Weights of a small GPT-style language model, trained from scratch on English Wikipedia.
Size: 12 layers, width 160, 2 heads of 64 (1 for keys and values).
Architecture: rotary positions, no biases in attention or MLP.
Training: a variant of Muon for these matrices, 158M tokens.
Each number is 50 + 10 x the weight over the matrix's rms, rounded and kept within 0 to 99. Layers, rows and columns count from 0.

# down: layer 3 MLP down (transposed), 448x160, rms 0.176, rows 154-182, columns 80-159
# gate: layer 3 MLP gate, 448x160, rms 0.157, rows 155-182, columns 80-159
# up: layer 3 MLP up, 448x160, rms 0.155, rows 155-182, columns 80-159
down154:43 47 53 42 29 54 34 47 41 62 48 64 50 59 52 61 69 59 63 50 53 63 41 29 41 58 46 41 71 37 59 42 58 33 31 57 44 38 40 65 46 54 50 56 71 41 33 73 28 43 57 59 47 65 40 51 33 44 62 49 47 44 50 53 43 52 51 51 45 51 49 46 56 43 46 54 49 59 45 62
gate155:48 42 60 65 43 49 53 41 57 51 33 38 41 68 51 55 61 54 56 27 50 55 58 64 44 60 47 51 47 71 58 46 49 52 37 51 48 42 41 50 51 42 54 47 48 51 45 40 44 42 54 50 55 56 63 74 60 38 49 70 62 40 62 48 54 49 41 49 57 59 37 42 67 41 48 49 47 43 59 55
up155:49 54 48 43 52 63 58 47 46 58 56 47 47 40 44 45 49 40 40 64 51 50 38 36 59 39 56 50 71 38 33 54 55 42 51 43 57 25 50 69 57 49 33 47 64 58 45 51 47 40 61 67 66 54 40 57 37 65 50 43 54 58 52 53 50 55 44 53 58 52 44 36 32 58 47 65 44 40 52 39
down155:63 52 48 38 47 41 48 55 50 63 70 47 51 48 58 36 28 49 44 51 51 47 51 43 63 36 42 72 66 56 26 40 56 49 52 47 37 45 37 45 63 44 32 37 47 54 64 35 60 51 44 52 62 57 43 53 46 56 65 40 57 51 46 50 70 55 54 43 46 39 58 38 41 59 49 71 39 56 52 41
gate156:49 70 54 59 31 52 37 61 65 46 51 59 61 32 39 46 50 44 59 57 51 65 56 44 47 38 56 50 51 54 30 57 45 68 57 61 67 65 42 35 49 52 50 51 61 60 46 56 70 55 42 61 55 31 34 48 66 54 60 57 66 46 38 41 46 70 54 52 68 42 66 47 59 35 53 51 50 45 54 49
up156:40 34 47 49 30 51 41 30 67 51 43 43 60 51 46 34 50 59 58 36 59 37 47 45 39 36 51 45 57 57 40 54 42 53 60 60 30 46 44 61 61 61 32 54 57 71 24 47 38 38 50 51 46 42 65 45 42 60 47 54 51 42 43 61 51 42 60 55 55 54 65 44 44 42 35 55 53 56 54 55
down156:29 51 77 50 66 60 49 60 56 70 32 63 48 61 51 47 47 56 40 62 52 52 61 60 45 42 43 48 57 56 61 58 37 38 44 38 49 44 44 48 47 49 61 45 50 46 56 49 63 44 56 66 59 55 60 40 49 50 63 53 45 47 38 80 42 47 42 39 48 33 62 37 62 47 68 62 64 47 37 27
gate157:57 64 43 50 59 57 50 35 45 45 49 55 34 56 37 47 56 52 53 47 40 60 64 50 58 44 31 57 51 54 60 56 50 46 30 43 43 44 50 41 49 39 48 58 45 35 39 47 30 44 53 46 49 61 66 47 52 65 49 58 58 59 61 55 39 47 45 42 35 30 37 48 50 50 38 49 53 38 54 49
up157:50 45 56 35 40 47 45 43 41 44 68 36 65 47 62 44 71 42 55 49 40 63 44 44 57 73 61 44 42 54 51 53 29 54 58 46 44 49 51 54 47 64 57 55 40 53 51 57 65 49 59 29 38 42 52 51 44 39 41 34 44 72 56 59 47 55 48 60 58 43 57 43 52 60 54 51 37 56 40 52
down157:42 53 38 73 49 50 46 62 58 57 35 49 51 47 50 54 45 47 37 56 66 64 43 62 54 38 51 39 38 55 61 49 48 35 52 54 55 42 57 47 54 57 52 53 49 51 43 33 44 37 49 61 38 60 46 64 38 54 65 70 45 50 52 58 43 47 43 65 56 56 57 49 58 52 46 54 65 49 45 52
gate158:42 52 49 55 44 45 41 42 45 54 54 85 45 47 48 45 54 37 44 23 40 43 52 62 52 64 47 70 48 48 42 52 66 59 78 39 38 30 54 51 34 46 48 47 46 49 52 46 46 36 53 51 56 64 47 54 50 58 59 55 66 53 52 44 39 42 59 27 45 60 53 42 58 44 67 62 50 31 47 58
up158:48 50 41 52 47 44 52 54 70 66 67 49 58 35 43 73 60 44 51 30 47 53 34 48 68 47 60 46 44 34 44 46 26 54 42 38 63 62 59 69 75 51 52 40 39 55 55 63 59 43 40 27 55 55 53 61 44 59 38 50 53 56 48 43 61 47 55 55 48 48 69 64 38 57 58 61 70 46 44 63
down158:50 41 67 35 41 56 69 41 55 63 29 58 45 61 54 45 32 53 51 49 32 37 53 62 56 46 54 38 53 48 52 46 40 57 49 56 36 23 38 55 58 45 40 43 56 72 63 51 44 65 54 40 69 60 60 36 64 48 37 49 67 54 48 60 37 40 58 51 36 47 57 34 67 38 49 49 40 54 37 55
gate159:51 50 55 45 64 53 63 45 57 58 53 84 38 40 43 46 55 60 38 47 38 43 50 38 53 56 54 46 60 54 42 53 48 37 50 50 22 51 40 55 40 47 55 47 20 59 51 47 61 53 59 49 45 54 41 65 51 47 51 54 33 35 47 46 45 63 61 39 49 57 17 50 66 50 53 50 48 47 62 62
up159:58 45 54 39 62 52 63 51 53 48 57 63 32 43 35 37 42 47 36 55 51 47 42 38 46 52 46 49 59 41 45 63 54 34 41 58 35 58 32 50 48 52 41 54 45 41 57 47 57 70 51 50 54 56 54 58 61 43 44 61 49 37 42 48 56 56 64 56 38 55 35 47 60 52 50 61 43 55 61 43
down159:56 35 57 56 58 55 46 52 51 49 51 48 45 41 54 44 41 41 46 44 49 61 45 43 41 68 47 67 51 41 59 49 51 45 56 54 45 39 45 57 55 46 50 63 47 58 54 60 56 68 66 42 55 46 50 54 58 46 55 60 54 62 53 55 42 54 62 45 37 51 59 50 38 41 35 46 51 51 34 41
gate160:50 45 73 61 34 50 47 47 40 60 52 36 41 43 39 40 41 32 36 41 38 46 44 39 52 52 67 38 44 53 45 70 66 43 49 45 50 45 41 47 43 72 36 39 65 51 56 57 26 49 47 33 55 67 53 45 35 51 45 43 65 45 60 52 39 37 44 46 38 35 54 50 49 51 68 53 36 48 61 35
up160:56 50 46 24 39 37 42 46 54 68 47 36 33 53 53 55 52 43 53 48 24 57 48 42 56 34 46 56 45 36 29 66 61 67 49 62 44 50 32 52 31 44 48 66 47 50 42 40 60 50 53 45 44 46 48 50 50 57 58 37 49 48 68 42 44 65 55 62 54 53 47 61 70 40 44 60 56 41 49 54
down160:48 34 51 55 44 48 40 48 45 45 61 44 68 44 64 36 44 54 37 29 39 41 52 81 62 54 39 42 25 54 50 51 53 48 32 33 75 59 49 71 56 65 54 25 29 53 61 45 46 56 57 58 53 46 50 39 42 58 36 43 46 44 32 36 47 51 53 36 51 48 20 32 45 65 48 52 49 54 49 59
gate161:67 60 47 36 58 54 65 32 38 59 60 46 61 57 51 43 42 54 54 54 51 51 56 45 40 56 66 52 42 67 47 43 42 44 60 54 42 60 60 56 49 44 41 51 54 46 45 66 64 33 40 45 63 58 46 60 31 43 57 40 30 47 46 49 56 16 51 45 43 54 69 43 26 54 45 55 66 48 43 54
up161:50 46 56 32 60 43 44 75 27 50 62 53 50 58 57 43 48 46 40 50 54 40 52 45 71 48 49 38 61 53 33 33 50 48 68 53 47 63 57 48 63 41 54 34 44 45 31 37 39 59 69 34 65 45 50 53 54 62 53 41 48 47 55 47 49 35 51 46 73 41 47 49 64 44 36 49 40 48 29 41
down161:42 56 45 28 35 41 45 51 45 42 57 53 51 64 66 46 38 55 47 45 60 57 69 44 58 60 48 49 52 46 38 43 30 61 44 48 30 50 55 34 61 60 74 38 73 38 48 50 54 53 50 31 36 33 46 35 41 70 56 57 51 55 69 59 34 35 55 34 68 47 58 46 59 58 57 48 40 44 52 38
gate162:53 45 59 58 46 54 55 49 64 46 67 53 35 60 38 52 45 60 54 45 67 44 49 51 50 54 35 36 50 42 59 52 60 37 41 62 40 57 50 59 58 64 54 24 47 58 74 45 51 49 50 52 54 46 42 59 44 54 49 45 61 46 48 62 55 44 59 49 44 53 52 56 54 40 49 81 62 49 43 49
up162:56 31 47 52 40 43 42 34 60 66 45 40 46 50 62 54 51 63 50 38 56 56 43 63 49 42 56 55 44 54 48 57 53 42 57 53 18 44 45 60 74 49 50 55 68 47 70 59 69 47 58 50 40 43 45 51 43 57 54 49 52 34 57 43 32 37 47 63 44 47 49 47 63 55 51 66 59 55 49 38
down162:63 47 55 72 60 48 55 58 37 50 52 44 43 51 46 65 42 44 53 56 55 51 72 43 38 60 49 59 39 38 49 46 57 40 46 51 42 50 51 46 58 47 55 42 39 47 58 38 50 46 56 61 38 36 58 29 59 54 53 60 62 32 58 55 77 47 58 41 57 45 56 59 52 60 61 34 43 40 52 44
gate163:48 46 42 57 32 43 58 50 59 41 66 53 48 45 45 42 45 60 69 63 50 60 47 55 50 38 40 31 34 45 72 51 51 47 44 51 39 49 35 57 46 50 37 33 37 35 50 63 68 46 35 45 28 61 42 48 47 48 70 54 46 47 55 59 51 52 61 41 39 57 47 56 47 58 39 42 52 60 45 50
up163:63 66 39 57 31 08 52 56 50 53 55 58 55 47 39 58 46 42 40 53 58 54 43 31 53 32 40 44 50 59 52 64 48 41 53 73 47 33 54 47 43 67 53 44 43 42 53 61 69 53 53 49 45 63 53 39 67 51 43 63 47 53 36 64 55 47 47 47 37 54 49 50 48 64 54 40 49 51 50 45
down163:56 44 63 55 54 47 46 54 45 52 58 69 51 24 44 32 41 46 38 63 48 64 44 43 47 40 54 46 48 37 41 72 55 36 59 46 27 43 52 50 34 63 79 44 50 58 36 69 42 38 58 73 53 41 38 47 51 28 56 53 40 58 52 63 45 39 50 40 33 59 47 53 36 51 59 63 44 59 57 47
gate164:42 48 59 53 60 57 50 66 62 52 46 48 52 58 42 53 37 38 60 46 52 44 45 33 35 55 48 38 58 28 57 50 63 47 38 71 54 63 35 53 47 44 50 44 47 56 63 58 61 59 41 69 52 58 42 60 37 48 57 46 41 36 56 31 43 56 52 56 69 39 48 56 38 54 51 49 33 55 65 63
up164:50 60 53 60 53 67 64 69 39 51 48 39 39 54 50 36 56 49 44 38 46 48 59 42 38 51 49 64 43 46 44 37 61 47 55 74 44 39 67 54 45 59 50 32 45 51 45 38 49 54 39 55 43 47 51 57 59 68 61 46 43 26 44 48 58 34 42 56 35 60 39 46 50 45 43 49 41 50 55 59
down164:65 52 67 63 34 52 43 65 61 38 59 36 57 50 45 55 44 46 48 42 59 49 59 45 47 63 42 41 34 45 65 31 56 52 30 47 43 41 59 43 58 64 54 51 74 59 45 52 48 53 55 51 60 48 48 57 41 49 54 45 44 50 47 60 56 51 55 60 41 49 32 52 61 46 23 50 53 57 45 54
gate165:59 64 58 48 56 83 55 47 34 51 31 53 50 54 61 45 44 47 37 58 52 66 67 69 49 36 53 55 42 37 55 57 55 69 42 48 50 43 43 62 59 45 28 70 38 57 55 50 39 52 39 56 55 41 64 64 55 47 67 66 52 56 37 52 55 57 48 48 35 56 54 50 52 48 56 44 53 50 62 48
up165:47 62 54 41 48 48 46 51 61 42 59 69 39 54 51 52 45 47 64 65 36 40 48 33 48 47 43 42 25 61 45 67 65 29 49 59 46 61 65 44 61 46 54 38 51 61 51 56 57 60 49 44 35 50 28 52 43 55 65 34 38 51 59 47 38 53 48 40 48 41 59 52 46 57 42 37 57 71 50 47
down165:35 62 35 53 57 22 46 55 68 63 59 60 56 73 35 56 58 49 67 48 69 49 56 26 45 42 45 47 42 66 52 42 60 48 51 57 42 54 36 53 52 46 49 64 59 32 39 58 46 34 53 47 56 47 62 45 47 60 40 37 64 64 36 48 58 45 31 64 59 60 52 58 45 59 54 47 47 46 46 46
gate166:45 40 62 47 64 57 54 57 45 54 46 54 70 35 59 67 39 46 65 52 59 59 28 50 54 56 63 45 57 53 49 69 50 48 43 57 63 44 35 55 50 59 50 61 46 58 50 42 40 41 27 55 41 41 51 72 40 55 53 39 46 44 51 46 51 43 44 51 62 62 47 58 35 55 49 50 42 62 55 55
up166:54 52 50 45 48 52 47 51 61 58 27 38 56 40 49 67 44 40 50 55 48 54 54 49 41 59 63 65 31 53 53 37 60 48 55 66 38 60 39 37 45 45 60 45 56 31 56 65 54 37 62 39 63 28 47 53 46 52 74 47 60 68 56 46 49 38 64 53 62 64 36 55 58 59 40 36 43 54 52 40
down166:28 64 59 39 56 67 53 39 46 50 67 51 42 49 65 41 41 59 61 53 54 39 58 32 61 37 64 46 43 42 66 63 67 52 59 58 55 53 60 66 64 56 34 43 33 62 45 43 45 42 38 49 53 50 77 52 70 56 46 48 53 32 39 62 42 59 44 43 62 49 35 44 61 51 26 50 54 57 59 54
gate167:69 48 64 56 58 40 42 34 44 36 54 69 53 52 49 56 47 46 59 49 46 53 30 41 64 58 44 37 56 44 57 56 65 51 40 50 41 55 52 44 27 62 45 36 48 52 34 46 46 45 58 39 54 47 53 61 36 57 45 57 65 68 53 49 41 55 23 83 49 57 60 49 58 41 46 44 53 50 37 57
up167:56 55 54 29 70 55 46 52 72 63 51 39 53 37 54 49 44 43 33 61 31 49 51 49 42 50 51 64 29 33 55 37 48 51 47 46 35 50 51 57 65 36 56 40 46 55 50 43 59 35 47 56 47 64 36 51 54 43 50 37 49 39 51 53 47 51 60 40 44 38 51 62 44 67 48 59 35 62 45 46
down167:50 61 51 55 39 46 55 52 49 54 47 55 58 34 45 38 54 41 46 44 29 49 55 43 62 49 40 39 44 56 45 74 34 55 55 41 53 48 60 64 46 49 49 45 70 72 48 58 51 50 40 54 61 51 54 51 16 69 52 31 55 59 53 35 51 32 66 67 59 35 54 51 55 58 45 29 43 45 55 70
gate168:55 47 35 47 59 55 44 59 46 42 53 64 48 46 41 54 50 43 44 49 40 62 68 33 63 42 44 40 54 40 47 45 42 40 61 56 40 58 44 60 54 39 34 41 59 47 29 55 49 46 47 44 43 74 41 35 63 47 62 59 49 65 49 50 36 50 53 52 67 41 46 48 58 65 55 55 54 53 63 51
up168:57 54 69 42 45 38 50 51 63 61 70 38 50 54 58 56 61 68 41 39 36 57 40 75 58 64 48 53 49 52 51 39 65 65 38 47 50 47 56 34 50 69 64 45 45 48 59 50 54 55 51 50 56 33 57 65 49 57 52 44 56 25 51 41 51 45 26 41 42 66 56 51 52 44 54 55 46 55 38 61
down168:48 42 49 46 48 51 51 57 37 53 61 64 45 50 41 49 47 59 59 52 35 39 50 42 44 48 61 42 56 60 40 51 49 53 49 54 45 50 56 44 38 62 53 44 22 36 47 64 39 43 59 52 51 39 51 56 45 35 36 63 32 42 45 45 40 37 50 64 33 53 63 69 39 54 41 51 45 54 30 58
gate169:54 74 38 33 45 51 44 61 60 63 55 42 68 51 43 44 52 69 42 63 50 57 55 46 55 44 38 44 52 48 52 54 45 73 57 60 48 54 49 52 51 50 55 45 55 47 59 59 58 63 28 49 50 48 56 61 36 62 71 51 50 45 44 57 48 57 49 33 66 49 36 58 42 78 57 55 40 53 38 40
up169:35 38 64 56 53 59 60 52 49 23 60 57 41 33 47 48 26 44 58 48 48 41 53 53 48 45 55 59 65 61 54 31 58 37 43 38 65 31 48 41 44 45 45 55 54 80 39 47 44 46 49 60 48 45 39 55 52 43 32 41 46 45 39 38 44 49 36 81 45 44 66 53 59 49 47 44 49 51 55 64
down169:52 44 59 56 44 56 51 50 52 48 48 63 61 60 53 49 43 56 29 33 63 49 29 42 60 52 51 52 38 50 72 53 38 45 44 57 61 60 46 66 46 63 44 56 63 43 55 58 49 50 38 57 51 49 45 66 47 50 54 57 33 46 50 56 41 21 47 33 44 38 45 40 54 41 51 43 50 53 61 60
gate170:52 57 43 58 49 53 42 38 43 64 56 67 45 54 60 56 41 61 45 53 44 75 29 59 44 49 53 53 31 62 25 58 41 37 51 44 38 47 46 39 36 55 27 39 48 39 59 62 36 40 39 47 36 67 46 48 64 45 40 48 61 50 54 57 52 46 43 44 59 67 39 52 63 39 53 44 60 49 45 55
up170:45 52 56 37 23 64 53 52 60 42 50 36 55 53 55 29 43 52 54 48 66 60 57 56 41 30 38 48 42 43 57 65 46 50 25 61 40 59 67 51 49 52 53 54 53 60 52 59 49 63 46 60 70 37 61 43 48 53 65 61 38 56 52 39 57 38 35 41 56 54 40 61 40 55 52 49 52 60 56 66
down170:44 57 54 49 17 62 52 43 57 60 42 39 66 43 55 39 46 46 38 35 36 44 55 47 41 42 37 71 68 43 60 52 59 73 53 61 49 53 53 68 52 58 60 49 38 55 45 58 72 43 56 43 49 43 55 31 63 44 42 69 38 54 36 34 46 54 45 62 50 71 38 55 46 59 48 53 45 57 66 63
gate171:47 56 49 57 56 54 39 43 50 45 42 64 49 57 39 70 45 64 48 62 60 42 46 60 33 37 60 51 49 53 66 46 58 54 54 51 37 39 56 42 45 47 75 61 28 74 56 40 42 43 44 59 44 47 71 51 32 51 49 36 46 37 51 50 45 52 50 68 49 46 33 40 49 62 53 30 50 66 66 35
up171:48 39 59 53 28 52 46 32 69 55 50 46 37 63 62 59 44 43 46 52 58 64 61 47 32 50 57 46 53 60 39 37 53 41 56 46 44 56 41 44 46 65 57 30 53 54 63 63 51 56 57 44 48 49 49 56 53 50 53 37 38 45 52 60 39 49 44 70 46 47 70 46 42 41 64 54 59 59 31 20
down171:62 43 38 62 30 52 36 62 56 48 51 47 50 57 61 37 64 44 28 56 41 50 55 45 60 59 71 59 64 54 63 56 51 42 47 26 32 43 68 50 41 57 52 46 16 63 54 40 50 48 36 59 47 51 56 44 46 28 43 48 59 50 45 49 40 55 41 68 39 57 42 04 41 37 29 59 49 61 54 45
gate172:56 51 58 46 42 48 50 62 67 31 48 50 57 49 52 58 63 46 34 59 55 63 45 51 39 40 48 49 38 60 43 58 55 31 61 31 47 66 34 62 58 43 53 43 42 48 39 57 56 47 61 43 47 50 54 47 44 42 51 53 43 63 57 50 53 46 65 47 49 52 54 53 42 60 61 66 37 47 47 54
up172:48 43 55 38 52 38 34 45 58 45 55 55 61 47 75 45 48 40 50 60 56 74 51 55 46 56 50 69 43 49 22 60 64 45 44 43 64 66 43 38 39 43 48 45 51 64 33 60 62 53 54 38 33 52 38 49 53 51 46 46 59 61 51 47 43 60 34 36 46 46 49 61 61 59 38 66 54 56 52 57
down172:38 60 45 39 45 63 44 34 55 46 47 47 51 58 61 48 51 45 47 57 46 58 58 47 63 53 52 59 31 46 65 51 54 39 45 49 49 56 53 51 52 58 59 60 56 48 57 62 47 46 33 55 57 46 47 50 63 57 57 55 49 53 51 57 66 49 37 53 70 45 34 43 54 61 56 37 65 56 40 54
gate173:47 39 52 51 48 38 44 40 51 32 43 29 58 37 60 35 52 34 50 59 64 43 37 50 33 27 60 34 36 51 55 47 32 53 67 47 44 48 69 67 52 59 50 39 55 58 62 57 42 58 40 51 52 57 58 68 48 39 38 38 57 70 57 56 42 33 62 49 53 69 47 48 65 38 48 51 41 63 55 48
up173:63 46 40 45 46 41 46 61 53 58 51 49 44 32 63 41 52 47 42 54 65 51 51 47 30 48 42 28 50 32 53 55 54 43 52 37 61 53 38 56 40 28 62 48 40 44 72 55 54 43 64 47 47 59 57 76 49 56 66 40 75 30 54 50 63 44 46 51 37 44 58 55 49 54 41 49 41 38 50 61
down173:52 52 55 55 63 54 47 32 60 41 49 30 50 46 53 53 45 38 47 49 32 45 38 50 51 54 52 54 57 50 65 58 43 36 49 39 35 46 35 42 64 43 32 48 49 43 59 62 54 26 31 46 49 54 69 68 53 52 53 45 37 47 53 43 40 34 26 54 55 81 37 52 34 66 34 31 50 37 52 43
gate174:47 36 50 51 39 47 58 52 51 44 46 68 51 37 55 39 36 45 56 45 57 46 48 41 46 48 54 59 42 53 57 35 46 62 56 59 32 41 49 60 67 44 53 54 58 57 51 28 54 54 46 41 52 37 32 38 43 54 43 58 49 42 49 52 39 48 54 44 45 62 86 36 37 41 55 70 63 67 49 48
up174:42 58 41 37 57 57 48 52 51 46 69 39 52 60 55 45 51 37 25 54 46 54 38 40 49 46 48 49 59 70 49 70 49 28 61 54 62 58 49 44 36 69 44 41 37 46 55 68 30 47 60 65 69 51 73 44 56 63 53 41 60 55 47 50 50 42 47 62 56 53 33 64 60 61 56 49 36 55 76 69
down174:43 53 41 41 52 56 49 50 58 42 48 57 56 53 49 44 38 49 62 55 46 61 42 29 52 49 47 41 54 55 45 49 48 46 55 51 45 60 54 47 58 48 51 50 03 52 47 47 35 42 60 64 65 39 48 55 54 62 59 50 59 56 32 56 54 46 49 52 56 45 48 77 52 57 66 52 56 54 50 49
gate175:61 38 50 52 39 38 51 52 47 53 53 45 57 27 46 49 40 47 42 64 67 40 43 50 36 39 46 41 43 44 32 52 66 52 46 49 38 47 54 61 44 46 43 48 42 50 55 53 55 73 53 72 31 55 60 53 50 47 59 50 63 51 54 40 49 50 59 54 57 49 41 55 45 38 33 50 59 74 46 53
up175:57 76 22 57 53 65 32 34 45 47 42 43 48 60 41 25 40 46 64 38 52 43 54 75 59 43 53 52 43 60 57 49 38 48 57 45 52 61 40 54 59 61 58 64 44 40 53 52 50 40 41 34 62 31 52 52 47 44 45 38 65 61 52 55 54 42 52 53 55 39 55 61 51 59 47 52 51 41 50 36
down175:67 55 39 61 37 58 43 43 50 57 51 54 37 54 52 39 36 52 51 26 52 62 83 54 50 64 55 51 44 51 45 71 60 42 42 51 53 53 58 65 40 50 42 36 31 54 48 43 53 47 56 58 40 43 52 51 50 43 69 38 48 61 37 50 48 35 51 60 57 49 56 44 59 31 48 58 52 60 63 52
gate176:41 52 57 62 57 60 57 67 54 59 58 47 52 58 49 37 43 47 52 50 68 35 65 40 40 40 50 44 72 46 38 33 51 73 41 57 62 56 42 56 49 46 57 40 46 80 49 54 54 41 35 49 64 63 48 50 55 50 62 55 45 47 40 47 39 67 49 71 66 41 52 62 38 41 72 47 24 45 57 58
up176:41 36 45 33 64 43 43 46 61 50 67 45 47 49 55 44 66 31 42 49 50 58 56 54 47 43 45 45 47 54 61 40 42 43 52 66 42 61 39 56 54 46 50 32 43 66 45 28 56 63 38 64 62 34 45 59 39 47 51 51 37 56 63 59 39 51 41 53 68 36 60 44 62 45 54 54 22 57 31 41
down176:58 47 40 56 41 66 38 54 65 84 60 54 61 42 54 45 59 47 35 38 60 47 35 47 70 54 21 44 71 38 61 41 46 60 34 35 44 63 47 40 59 39 60 62 44 56 70 45 62 63 61 41 43 55 35 32 46 41 56 58 64 46 51 29 68 52 42 42 40 52 38 66 51 54 50 44 54 60 54 44
gate177:62 61 41 56 59 25 48 63 60 37 52 39 46 34 45 60 47 55 46 65 22 45 54 38 73 20 52 51 45 43 54 55 47 66 57 67 41 50 45 53 55 49 37 44 56 58 45 60 56 60 58 49 47 51 42 44 20 54 55 46 48 70 51 66 65 52 50 74 67 37 52 51 66 42 59 44 63 35 54 45
up177:59 45 38 55 72 41 29 51 47 54 55 58 63 58 51 59 27 69 46 60 45 58 53 52 36 58 43 44 52 65 43 55 49 58 52 61 65 48 49 61 59 48 73 50 25 40 37 39 50 51 27 66 71 45 64 56 57 47 51 24 55 43 37 57 58 46 54 54 44 50 55 52 56 65 54 57 43 40 57 42
down177:54 50 35 50 81 51 47 37 39 41 56 52 54 43 41 48 59 39 45 52 45 53 47 51 59 48 54 36 42 43 53 63 36 72 31 51 50 59 31 33 48 63 45 41 30 46 34 40 49 51 46 76 45 38 59 48 57 35 65 51 38 53 42 49 60 64 52 28 59 51 47 63 75 48 65 44 59 41 54 56
gate178:32 56 47 61 48 66 55 55 47 48 59 37 42 47 55 57 51 61 66 56 59 44 62 38 39 43 37 47 41 51 53 61 58 50 50 39 49 44 51 48 54 67 51 51 31 56 48 40 42 53 42 40 53 49 56 49 41 54 52 29 48 55 46 58 50 52 60 32 54 45 54 53 37 45 52 43 55 55 33 63
up178:56 50 51 65 37 57 46 69 39 71 46 56 57 59 40 68 32 42 29 61 48 56 37 54 54 54 52 67 57 58 50 66 29 44 39 64 52 50 69 62 50 49 46 54 54 49 63 56 56 55 49 63 59 51 79 38 49 50 68 58 47 49 48 48 48 53 52 35 51 61 36 42 43 53 40 55 58 66 51 70
down178:54 62 49 53 47 54 56 37 62 35 61 30 53 56 62 42 65 57 46 50 53 37 48 47 55 42 46 59 36 35 50 26 59 39 89 64 61 52 31 43 42 49 44 48 72 30 49 48 54 48 65 67 54 54 38 37 63 55 36 44 52 56 44 42 45 36 55 52 43 34 53 34 42 59 48 28 48 53 49 55
gate179:47 59 30 60 55 41 48 52 54 51 68 57 55 61 44 58 64 47 56 45 36 52 55 39 45 48 69 58 32 43 52 50 47 50 59 47 49 55 52 42 49 58 33 59 56 47 46 44 56 31 65 65 65 73 53 60 57 50 32 56 57 50 48 64 37 70 61 49 54 36 53 55 69 65 24 56 57 40 49 64
up179:37 60 46 46 48 44 37 45 37 50 62 39 48 60 51 54 46 55 55 33 44 28 43 46 51 49 64 41 48 65 44 40 64 55 52 54 51 63 49 41 49 35 43 48 53 64 22 53 59 37 49 66 77 51 62 47 48 41 52 47 65 65 54 32 38 55 45 60 37 59 31 69 47 63 38 60 38 38 39 57
down179:62 65 58 50 57 44 41 58 43 58 38 64 54 47 43 47 48 48 54 53 55 61 47 45 36 41 57 48 55 54 34 41 35 40 57 50 63 59 65 57 48 36 63 61 64 53 35 61 38 70 46 72 69 36 43 40 58 38 46 29 46 39 34 35 38 64 63 49 35 50 60 48 64 65 37 35 53 40 38 59
gate180:45 46 32 58 38 25 56 48 49 46 60 38 41 41 43 37 42 55 53 49 57 49 48 60 42 53 33 41 52 46 37 51 51 40 47 73 56 36 48 49 60 58 47 40 31 66 33 43 72 55 60 48 52 48 55 42 62 60 48 42 60 68 33 79 51 52 68 45 47 43 53 48 51 50 51 45 69 65 35 39
up180:46 80 74 53 38 61 23 31 51 52 44 59 59 52 43 48 66 39 63 47 55 52 49 67 55 61 57 62 28 59 47 56 57 33 34 70 60 56 51 49 55 56 50 48 52 41 67 36 37 41 47 46 46 57 58 57 67 46 25 51 56 37 47 62 45 64 28 39 44 38 46 48 56 38 64 57 49 30 63 56
down180:39 48 41 41 46 53 51 62 57 53 48 40 44 52 61 43 42 58 57 38 37 62 51 37 48 65 54 48 28 40 44 55 49 44 53 55 68 56 59 38 53 53 50 58 43 29 57 47 51 37 30 57 31 39 62 69 34 45 38 45 53 46 44 51 47 71 61 60 45 40 33 73 52 50 34 60 49 52 43 56
gate181:36 64 65 64 64 34 65 48 73 56 59 52 48 59 53 42 48 51 32 55 46 44 63 41 42 57 64 47 47 37 53 49 67 64 82 59 56 27 51 53 55 43 56 51 71 45 33 56 40 46 41 59 30 70 46 40 44 53 53 52 51 41 46 43 41 53 53 64 44 57 55 48 56 53 46 49 39 44 51 33
up181:45 50 46 55 60 35 43 43 36 48 20 40 42 55 43 22 69 39 49 36 39 41 62 53 43 49 63 41 58 60 48 40 39 55 47 56 27 63 57 43 50 63 51 43 54 53 49 39 44 56 52 43 51 53 46 51 60 56 45 42 41 59 53 69 35 33 40 46 65 61 43 47 58 59 38 49 75 53 40 59
down181:46 61 55 56 70 36 33 43 41 61 75 48 41 48 72 34 53 76 43 54 29 54 55 45 54 42 53 50 57 34 51 58 53 60 54 48 56 49 42 71 43 53 55 50 67 53 65 44 31 60 56 52 41 41 47 58 48 53 58 52 53 33 42 47 68 56 55 55 57 69 49 43 48 41 51 47 59 54 72 48
gate182:41 54 43 55 56 50 47 25 53 54 66 54 57 43 45 45 52 47 50 48 74 63 40 49 53 41 49 33 60 36 57 46 42 52 46 47 51 47 45 62 55 33 56 52 30 54 61 48 54 47 37 56 51 59 43 47 45 56 66 51 67 38 64 59 58 45 48 41 67 63 64 42 54 50 53 41 56 32 33 56
up182:55 55 39 44 41 47 58 65 44 59 43 49 64 59 36 50 50 65 73 47 34 31 66 67 43 56 62 51 49 50 40 61 65 40 60 57 60 62 49 47 42 61 46 49 64 55 65 39 42 48 43 40 44 58 46 53 54 41 48 66 46 52 48 46 40 45 74 51 54 46 48 62 42 65 44 70 34 48 50 36
down182:55 49 58 51 61 59 59 43 43 46 50 43 53 54 48 50 45 54 55 43 56 53 46 50 58 39 49 41 55 57 37 62 42 62 58 50 33 50 36 51 51 46 46 38 28 56 46 57 44 60 56 52 52 43 61 53 31 47 49 47 58 72 44 41 47 57 51 44 50 39 52 35 45 39 38 50 54 27 57 58